config.toml
num_hidden_layers = 16
hidden_size = 576
num_attention_heads = 7
num_key_value_heads = 7
head_dim = 64
intermediate_size = 1920
vocab_size = 8192
hidden_act = "geglu"
norm = "rmsnorm"
norm_place = "pre"
norm_eps = 1e-06
positions = "rope"
rope_theta = 10000.0
rope_fraction = 0.5
qk_norm = false
attn_scale = 0.125
bias = "none"
tie_word_embeddings = true
parallel_block = false
init = "uniform"
init_std_qkv = 0.0227
init_std_o = 0.0
init_std_up = 0.0227
init_std_down = 0.0
optimizer = "soap_variant"
learning_rate = 0.00254
lr_mult_up = 1.25
beta1 = 0.95
beta2 = 0.95
lr_head = 0.007
max_grad_norm = 1.0
warmup_steps = 200
schedule = "wsd"
decay_fraction = 0.736
decay_shape = "linear"
final_lr_fraction = 0.0
batch_tokens = 262144
max_seq_len = 512
doc_mask = true
train_tokens = 902600000
max_steps = 3444
dataset = "wikipedia_en"
Each number is 128 + 32 x the weight over its row's rms, rounded and kept within 0 to 255. Layers, rows and columns count from 0. The size above them is the row's rms in percent of the matrix's.

# layer 4 MLP gate, 1920x576, rms 0.0856, rows 1052-1057, columns 0-191
size [ 99 100  97 100  97 100]
[[147  69 106 114 153  63  80  56 105 137  81 138 154 127 111 155 149 122 164  85 133 140 163 137 160  81 147 145 154 127  98 181  72 113 151 162 132 144 114 118 169 121 163 134  89 126 168  48 126 178 118 116  87 160  86 115 159 138  92 176 155  89 134 108 106 152 141 117  96 115 164 181 102  62 117 125 166 161 135 149  94 102 120  96 159 120  50 111 106 146 160 115 140 158 196  98 104 108 156 145 171 130 161 156 224 142 204 121 159 133 151 132  66 119 147 133 157 128 107 122 151  81  63 159 174 180 147 120  77 177 138  87  98 107 134 151 101  72 151 133 124 116 160 150 111 124 146 113 189 146 121 143 111 139 110  89 111 141 112 134  69 156 156  68 174 148 136 104 156 130 136 195 133 131 124 140  96 168 107 134 190  75 111 147 109 164 170 100 112 100 130 149]
 [156 125 120 108  72 154 124 104 113  89 129  56 130 107 102 110  92 125 119 158 122 154 159 166 126 115 151  80 106 100 102 127  98 150 107 102 202 154  75 108 109  89 114  83  95 216 201 175  76 107 151 159 136 136 137  76 155 120 143 118  95 121  81 128 208  95 118  71 182 121 141  46 107 139  91 130  88  82 176 170 173 141 102 160 156 167 127 166  90 123 186 104 105 136 129 136 151 182 149 150  91 102  97 109 140 138 138 128 134 157 171 156 157 162 155 141 117 166 145 164 153 137 104  83 157 129 189 128 147  81 156 149 161 154 130 176 130 142 139  75  96 148 108  88 152  93 120  91 114 148 131  28 109 133 175 126  97 134  82 133  79 124  95  63 116  74  94 147  97 154 111  76 149 116 159 109 141 118 129 128  99 148  38 125 150 101 130 134 107  98  59 168]
 [164 184  95  96 144 161 195 122 127 114 183 120 142 134 112  31 124 158 110 143 138 118  81  78 135 162 161 121  89  81 109 157 166 131 151 114 113 167 146  56 112 141 138 136 125 129 118 145 118 149 118  97 117  78 104 102 150  79 145  58 150 101  68 119  92 139 105  72 105  93 191  92 104 148  84 128 109 153 102 131 146 123 188  95 189 119  94 136 124 164 170 127 103 109 122 157 124 141 134  54 116 157 158 123 106 134 109 118 136  81 127 154 101 135 113 130 123 129 105 137 123 140 125 157 125  78 148 121 214  95 176 198  85 120 100 154 173 172  82 132  93  65  91 103 157 117  80 129 103 145 144  74  74 172 165 135 139 166 144 131 103  86 139 129  71 139 104 122 143 205  75 157 101  89 132 111 146 106 169 131 167  75  67 129 133 132 135 149 119 174 179 140]
 [ 71 146 144 159  91 130 140  44 112  95 166 115 142 117 141 160 121  84 142 110  83 122 116 142 144 111 148 127 166 102 108 159 141  76 116 101 166 129 106  71 111 118 132  85 142  87 148 172 135 126 116 168  98  43 108 132 180 135 159 137 193 110  98 122 106 105 111 138 120  97 131 172 125 150  86 122 140 120 135 184 124 140 115 153 161 130 138 102  75 137 110 134  85 137  98 104 137 158  81 201 169  70 152 108 119 122 136 131  85  93 176 124 117 157 132 147  96 137 108 120  69 121 120 105 156 132 159  60 123 194 120 120 119 168 145 116 159 140 131 103 153 136 148 100 103 158 112  75 108  95 147 169 132 185 154 130 187 145 152  96 153 162  69 138 118 144 143 130 105 131 159  89  90 127  93 150  81 139 130  94  71 143 157 149 133 137 159  78 127 151 114 136]
 [ 32  44 104 159 184 165  99 171  92 147 135  76  76 150  89 115 152 135  97 104  61 150 163 119 172 154 147  95 178 147  86  81  97  83  76 121 155 118  89 128  65 167 151 149 129 133 108 120 130 125 139 114  78 157 133  59  93 116  97 135 150 138 106 169 145  34 140  93 116  41  78  94  89 152 125 111 183  96 125 132 112 124 113 170 129 139 112 135 125 175 185  89 132  94 146 112 125 174 127 155 146  63 113 103 149  51 143  89 104 140 140 119 108 101 139  98 132 106 166  83 158 100 134 106  88  87 160 189 150  98 177  95 201 122 150 127 135 135 146 146 148 122 138 119 115 127  83  96 148 154 107 113  40 171 135 101 118  96  96 119 127 117 176 159 108 153 158  84 189  88 130 117 170 123 105 104 104 142  83 101 118 184  93 120  76 116  91 121 167 165 158 113]
 [105 131 132 142  91 190 121 195 175 134  95 145  71 162 138 113 172 157 186 118 106 174  91 124 158 149 129 134 172 150 165 156 212 124 138  77 151 138  89 105 113 105  91  70 116  97 147 125  97 117 119  99 147 186 142 192  96 176  52 145 164 171 177 177 137  81 125  90 111 160  93 136 114 185 134 156 161 153 152 117  97 103 155 124  96 149 197 147 103  69 136 183 151  94 179 118 128 108  65 133 118 125 133  90 131 135 138 135 105  93 103 155 144  81 152 128 115 124  82 182 162  73 166 112  94 102 152 117 130 126  83 161  74  94 133 118 156  80 116 202 137 184 117 117 141 153  80 103  69 113 106 174 192 143  91 123 145  65  88 130 115  90 146 137 135  95 140 163  92 154  96 106  81 123  88 120 154 163 152 133  96 179 123  89 101  63 140  96  78 112  73 135]]
# layer 4 MLP up, 1920x576, rms 0.0882, rows 1052-1057, columns 0-191
size [105  94  94 106  93 102]
[[122 110  77 147 130  98 134 141 106 149 135 123 130 113  89 129 121 174 125 142 110 142 129 121  70 196 118 129 138 144 132 121 130 112 124  87  96 155 140  88 108 127 100 127 151 168  95 120 158 109 137  95 139 184  99 125 127 150 128 143 129 117 114  98  82 131 124  91 124 155 152 154 154 128  68 113 149 164 143 158 148 112 127 178  91 140 160 186  65 151  77 153 173 154 103  83 142  87  80 152 105 114 173  73 151 130  98 150 202  92 105  99  88 171  93 144 147  91 110 183 151 167 124 107 145 168 143  80 161 100 118 136 124  91 125 138 134  71 141 105 170 110 112 135 172 162 146 115  90 129 112 148  95 197  84 142 155  91  78 131 208 117 139 142 145 174 155 166 120 147 136 112 137 102 156 127 110 146  87 114 187 104  86 152 135 104 126 158 128 160 122  83]
 [ 97 165 128 101 127 134 108 160 161  94 141 189 161 144 180 143  95 152 157 162  85  61 151 124 124 158 104 176 119 144 129  91  83 150 183 147 158 109  96 147 110  87 158  86 199 122 148 155 135 163 189 151 118 100  99 149 151  71  72 155 119  92  71 124  55 101 118 141 208 146 146 149 121 142 119 148 105 104 149 169 137 133 123 113 144  95 159 103 140 162 114 158 165 157 165 136 122 204 117 156 100 171  99 135 119 155 216 100 133 108 188 110 104 137 135 164 104 163 109 144 146 110  76 105 135 141 103 174 174 110 117  88 166 121 105 136 162 145 130 145 135 152 105  93 102 149 148  90 114 118 164  81 158 139 185 100 146 124 155  84 103 129 142 139 105  65 154 123  38  90 112 168 150 143 160 172 127 157 204 106 119 106 101 184  97  89 107 101 140 153 157 107]
 [108 155 163 135 118 140 162 158 138 155 117 128 143 168 129 197 137 120  91 116  93 143  95 192  92  78  50 123 128  93 146 141 149 102 143 143 140 152 148 131 107 134  84 129 185 133 105 151 164 153 156 100  87 105 112 139  95 131  89 145 112 168  73 121 130 141 204 122  84 121 100 172 134  92 130 130 148 158 118  86 129 164 102 134 126  97 100 153 145 104 123 145 136 109 149 129 104 147  84 246 134 140 104  97 122 121  87 175 161  93 135 124 108 115 175 107 167 120 132 152  84 141 136 119 160 149 125  61  62  93  49 128 106 150 154 151 159 149  85 144 121 152 151  64 144  90 185 124 152  43 185 127 131 139 132 144  92 108 111 182 130 178 111 124 135  44 165 178 133 158 134 160 102  61  95 108 118 146 121  75 128 130 203 136  89 157 156 137 161 118 151 120]
 [109 156 118 112 161 103 105 114 151  85 113 100 164 156 166 145 110 135 145 132  92 195 127 102 190 116 127 124  76 114 161 137 112 160 110 132 139 119 141 122 110 135 119 100  98 132 138 125 104 159 170  83 126 127 129 102 142 105 109 126 193  91 113 134 130 114 178 134 189 143 119  81 128 178 115  72  95 170  38  85 201 140 181 133 104 121  81  75 143 107  91  75 166 161 137 151 130  83 131 118 160 133 141 154 119 176  54  96  94 118 163  56 177  93  96  91  39 113 162  85  95  95 161 135 117 182 151 173 134 113 181  99 109 125 176 160 131 161 162 145 123 160 136 157 118 123 126 128  91 109 102 176 143 155 150 104 136 186  89  81 126 124 144 166 141 178 164 132 136 184 120 124 104 189 152 128  92 120 124 100 118 114 143 237  88 138  62 162  75  93 130 127]
 [151 175 136 108 133 126 132 148 137 109 130 136 133  95 168 165  42 154  73 114 146  79 108 119  83 115 117 149 123 124 164 122 153 139 150 164 126 116 153 136  89 105 138 158 115 149 164  97 133 116 108  85 176 167 127 157  74  76  95 112 106 100  99 164 161 163 168 136 178 142 191 158 111 154 131 166  74  86 107 118 163  93 141 147 182 112 109 152 122 132  74 150  90 180 150 118 164 102 141  93 159 175 188 175 127 171 129 157 103 161 111 112 115 111 146 186 138  59 133 156 124 124 156 154 134 104 130  82  81 143 111 165 116 115 136 137 131  99 179 123 130 143  92 139 132 108 150 142 107 177 166 117  94 134 123  66 113 152 140 138 167  79 108 105 171 116  87 175 141 139 118 142 112 182 146 121 109 142 158 167 198  40 119 120 124 170 131  76 119 140 164  90]
 [134 133  61  96 114 116 123 105  86 143 147 131 156 168 182 125 145 120 100 106  35 102 138 137 101  82 113  94 119  78 108 135 119  93 129 147 117 161 141 106 143 129 171 138 108 171 111 120 166  97 120  87 158 161 117  73 134 145 165 139 134 111 198 142  76 157  91 127 187  95 138  99 164  94 134 125 100  98 115 105 119 126 130 153 158 153 103  86 149 142 141 173  74 187  73 144  82 152 197 105 107 111  83 136 133 152 162 150 101  86 140  95 174 115 172 111 110 126 164 175  77 129  93 119 178 152 113  85 144  88 111 140 150 129 138 137 126 110 131 163 146 163 125 159 123  90 200 162 171 123 175  91 115 118 142 137 129 128 119  60 167  95 108 163 159 125 158  71 150 108 136 110  99 104 177  72 146 112  67 138 131  93  83 166 119  85 148  73 146 149 164 141]]
# layer 4 MLP down (transposed), 1920x576, rms 0.0673, rows 1052-1056, columns 0-191
size [104  97  91 104  94]
[[105  79 159 115 146 125  91 114 167 159 119 149 112 109 135  43 156 100  75 134 176 104 169 122 196  94 138 191 105 148  99 144 137 135 147 118 142  78  84  92 146 144 170 138 152 116 140  83 107  76 122 130  84 108 152 176 128 175 128 136 107  65 133  81 147 125 151 162 120  88 124 161 104 173 131 146 145 128 137 153  65 151 111 187  87  95  95 130 110 123 105 174 141 121 126 110 143 126  69 173 164  89 114 154 123 127 241 221  58 113 158 140 156 124 134 160 119 122 149 149 111 132 139 123  80 149  66 174 118 112 114 105 107  96  87 156 109  86 129  75 169  97  55 104 142 121 193 152 110 127 111 107 125  86 125 166  89 107 134 114 130 107  76 153 164 127 120 137  96 123 169 117  84 182 101 134 136 110  48 110 120 153 156 107 141  95 151  91 122 124  45  74]
 [157 120 132  89 119 115  96 138 119 118 108 132  85 167 169 123 103 155 203 156 104  90 110  90 134  97  98 154 127  79 137 118 144 143 100 153  97 153 213 137 128 136  70 103 140 165 127 177  72 119 120 120 171  94 126 107  91 136 164 122 134 113 155 126 126  96  99 131  95 110 149 178  48 130 108 142 165  90 132  94 175 156 152 119  86 180 127 122 149 106 145 100 105 113 157 140 110  40 132 137  74  78 112 109 163  94 137 183 118 121 142 101 129 114 108 132  98 184 115 128 151 139 157 156  96 100 142 116 133  87  82 135  99 166 157 158 122 129  70  99 206 148 108 151 196 111 106 148 125 116 114 113 115 168 137 153 154 131 121 129 184 108 107  87 161  95 113 108 171 119 163  66 162 120 148  79 112  64  99 170 163 105 118 145 114 167 134 157  98 150 202  96]
 [136 106 156 134 191  58  84 138 103 144 141 116 121 110 116 117  99 120 156 137 180  95 118 164 142 131 110 126 129 111 111 128  97 139 127 122 114  99 113 125 131  80  97  97  92 141 116 159  91 155 149 146 148 144 113 107 157 176 182 104 130 119 102 139  85 111 101  85 163 123 127 136  71 150 159 135 130 179 142 128  90 126 126 111 126 102 106  76 132 126 152 162 150 148 120 143 141  99 166 104 107 123 196 104 100 149 134 120 127 119 135  86 178  89  89 132 152 108  99 148 131 153 155  68 131 170 118 246 110 146 146 112 170 149  75 129 105 105 167  86 140 154 145 120 147 142 129 119 117 139 192  65 183  84 139  96 130 126 144 127 118 164 151 155  94 208 169 103 125 189 156 119 119 143 150 169 130 147 137 159 170  97  99  79 148 121 118 113  96  96 150  65]
 [205  48 202  83 186 120 157 158  92 162 108  89 144  95 108 117 104 119 120 132  94 106 176 114 133 126 150  87 127 113  91 148 161 163  69  99 102 116 128 166 119 114  96 140 126 102 142 119 132  90  94 143  97 153 210 193 146 105  95  96  93 165 107  74 158 158 155 129 202 144  98 137 131 147 151 119 127  93 105 142 107  90 101 136 137  73 125 134 138 106 131 155 162 161 129  95 133 118 122  95  99  93  64 139 111  61 192 133  87 190  74 151 178 123 153 110 128 153 139 163  96 173 127 128 186 115 164 114 157  81  73 146 150 138 118 154 135 141 142 101  50 140 123 136 105 132  98 116 153 199 109 113 151 120 115 154 173 161 112  78 136 127 157 136  84 163 140 170 128 138 147 165 105  71 156 176 122  84 155 128 158 120 162 135 130 107 151 149  77 144 122 135]
 [ 77 109 129 130 112  95 103  92  80 154 150 128  84 134 127 123 114 153 129 135 160 166 122 168 129 108 149  89 135 102 100 175 108 153 144 158 149 105 112 149 160 105 185 126  93  80 103 126 113 167 121 173  46 101 114 159 160 160 142 112 135  74 148  95  83 139 120 145 170 123 130  81 157 116 116 110 150 123  93  75 127 106 102 138 102 179 108 100 112 136 151 137 111 135 161 103  98 110 134 147 126 145 133 167 107 102  98 124 174  93  94 122 121 154 134 103 106 144 143 170  81 103 132 119 133 126  83  57  54 118 209 180  86 116  71 113 119 116 112 158 114 126 168 132 133 156 151  94 124 135 103 143 177  98 123 161 110 173 130 133 111  76 153 142 100 149  92  97 139 167 130  95 149 117 116 110  91 144 179 117  84  70 180 134 145 105 158 155 136 168 152 136]]